{"head_dim": 32, "activation": "tanh_gelu", "norm": "layernorm", "norm_eps": 1e-05, "positions": "learned", "qk_norm": false, "attn_scale": 0.177, "bias": "all", "tie_embeddings": true, "init_std_up": 0.0824, "init_std_down": 0.0824, "lr": 0.00522, "warmup_steps": 200, "train_tokens": 149000000}
Each number is 200 + 40 x the weight over the matrix's rms, rounded and kept within 0 to 999. Layers, rows and columns count from 0.

# down: layer 2 MLP down (transposed), 640x128, rms 0.0824, rows 145-150, columns 0-127
# up: layer 2 MLP up, 640x128, rms 0.0824, rows 146-150, columns 0-127
down145,165,184,169,157,213,200,136,213,201,222,183,170,242,201,222,156,267,197,233,183,204,195,247,186,188,208,157,208,215,281,189,240,289,211,209,171,210,228,202,163,133,185,178,166,247,160,163,146,163,280,169,200,194,197,196,182,265,81,192,146,169,233,240,171,263,193,152,192,258,170,188,234,187,215,254,218,229,281,221,227,190,200,182,231,139,177,250,171,170,191,202,230,217,165,192,210,155,228,169,186,167,150,216,176,218,195,162,247,230,183,201,237,236,190,142,161,160,231,226,214,195,185,240,182,129,241,205,246
up146,228,187,289,124,172,186,166,161,176,263,220,185,150,181,235,210,247,215,206,179,143,203,218,186,246,166,175,159,196,197,188,232,215,239,240,135,287,136,172,211,216,251,190,231,205,156,176,177,197,248,230,149,200,225,210,131,167,204,240,254,194,201,208,192,220,184,143,207,141,249,228,196,155,255,201,209,161,218,158,165,222,202,230,278,162,121,253,186,246,291,100,196,141,187,290,158,169,178,197,170,218,156,132,242,194,122,285,279,245,210,211,252,262,307,236,191,228,227,168,209,144,152,243,190,178,231,254,177
down146,236,249,220,242,188,225,164,238,175,182,218,201,261,237,210,220,129,160,201,218,156,248,108,194,171,219,182,157,200,190,154,225,276,237,214,194,175,281,255,181,178,172,203,266,225,216,214,276,265,164,171,158,225,202,179,204,153,271,168,177,180,292,267,228,201,210,183,247,212,171,174,214,150,171,196,218,255,149,158,227,121,198,281,285,197,204,182,221,197,95,251,117,159,130,101,184,202,131,182,196,142,141,225,218,169,246,180,138,175,285,175,178,174,202,210,211,171,196,244,157,200,236,162,254,153,189,229,179
up147,212,213,192,148,141,217,175,211,244,188,141,138,250,186,151,225,253,167,250,140,276,199,260,249,151,132,172,226,139,207,131,220,235,213,258,216,221,165,246,250,226,209,175,141,211,154,200,165,165,211,186,238,172,195,183,198,175,250,215,225,190,232,233,147,173,257,229,234,234,219,169,130,208,192,249,161,204,236,252,192,233,231,176,237,140,189,180,180,245,217,131,201,221,288,205,182,181,197,182,186,256,138,192,285,243,201,183,163,162,157,265,193,256,186,182,216,222,196,202,177,240,256,232,190,132,253,138,193
down147,217,206,129,249,232,175,264,205,273,110,243,239,276,245,240,230,210,164,156,244,144,262,244,147,204,197,214,153,185,148,219,196,214,195,189,236,205,213,214,191,173,177,135,232,197,188,195,207,191,207,290,206,227,171,231,162,189,209,204,250,178,197,209,236,179,169,199,142,204,190,158,178,192,133,188,207,236,232,176,207,268,155,285,206,132,218,151,152,196,160,195,251,229,140,208,236,190,260,195,210,202,228,268,86,188,239,171,191,247,205,115,211,178,166,164,203,160,235,202,240,173,140,147,197,228,183,180,197
up148,189,148,122,182,235,181,212,225,189,214,253,178,229,208,216,212,255,154,218,169,219,333,84,152,180,224,184,89,180,245,274,212,239,228,175,134,117,178,286,176,177,232,230,235,201,174,229,244,215,185,130,185,159,211,239,240,232,187,193,171,241,180,162,171,222,216,198,189,241,189,162,250,228,211,270,239,218,217,227,197,292,175,197,236,142,244,182,161,255,271,155,174,233,205,173,212,164,174,180,197,231,191,216,194,162,205,279,139,210,168,191,170,214,167,183,188,250,239,194,201,179,169,184,141,100,262,198,180
down148,200,222,261,177,214,207,180,153,197,157,179,184,243,233,251,228,135,286,180,217,237,247,236,188,224,223,206,196,192,246,145,166,214,255,176,163,183,189,161,194,198,155,183,186,177,251,143,265,159,151,194,195,238,175,172,170,173,178,130,214,142,241,170,166,159,283,139,174,272,233,188,198,222,233,189,203,137,225,287,224,146,206,168,225,210,173,211,143,170,184,228,276,160,171,200,307,183,159,183,247,193,165,211,219,203,207,170,190,211,151,287,219,147,215,218,251,186,201,182,228,185,130,213,251,280,127,215,205
up149,221,219,164,182,176,202,199,168,202,229,202,223,234,192,194,180,236,161,246,191,220,221,237,140,292,215,210,153,195,154,193,162,174,193,183,165,164,224,188,145,249,163,261,232,195,199,239,276,182,186,202,173,235,152,152,163,170,167,213,131,201,215,219,189,187,261,145,192,140,217,150,222,217,194,120,181,147,250,194,174,258,213,201,147,225,175,177,216,238,227,245,284,264,172,263,213,223,149,231,190,173,192,176,192,197,161,249,200,216,267,182,152,193,184,239,195,213,211,186,261,195,230,190,157,207,219,220,233
down149,239,190,241,135,215,146,219,225,232,180,227,227,119,176,181,234,209,192,161,196,265,194,170,226,165,231,185,199,197,148,172,108,207,129,209,220,210,216,189,182,215,268,196,189,160,187,230,217,144,274,167,153,180,191,185,246,238,201,148,148,235,139,222,229,210,188,186,237,215,134,218,219,206,233,196,148,167,143,135,155,257,168,270,222,186,180,180,210,168,222,272,211,156,173,157,207,179,173,189,242,195,264,101,180,224,171,302,254,202,258,206,204,232,206,286,150,249,146,137,240,197,186,233,178,174,221,209,170
up150,209,162,185,216,236,156,236,203,234,164,183,148,219,121,250,140,178,232,172,217,223,143,253,233,156,213,257,236,175,258,162,204,209,171,224,210,240,184,207,240,232,163,176,229,231,226,275,178,175,247,232,164,207,192,152,153,189,228,243,196,172,188,216,197,183,116,254,221,215,293,170,156,209,223,185,195,200,183,141,147,280,218,150,257,200,213,234,222,250,258,202,199,167,256,194,156,151,201,151,251,202,167,209,204,199,242,191,188,209,241,226,228,148,164,192,136,253,229,160,177,172,204,215,193,96,255,210,213
down150,277,210,182,242,206,245,161,257,183,165,121,89,222,175,227,169,241,134,257,220,161,233,246,226,221,174,247,214,176,202,232,198,231,242,169,101,214,168,207,175,160,243,154,162,192,181,216,234,197,199,260,170,170,157,140,239,226,178,268,168,227,218,216,174,263,204,141,238,188,166,237,212,178,168,270,151,170,159,208,220,250,209,192,213,218,216,151,152,233,283,198,219,162,234,191,267,182,191,137,184,198,197,176,265,218,206,167,265,150,162,200,187,214,293,234,173,177,198,183,148,224,221,221,216,211,153,193,103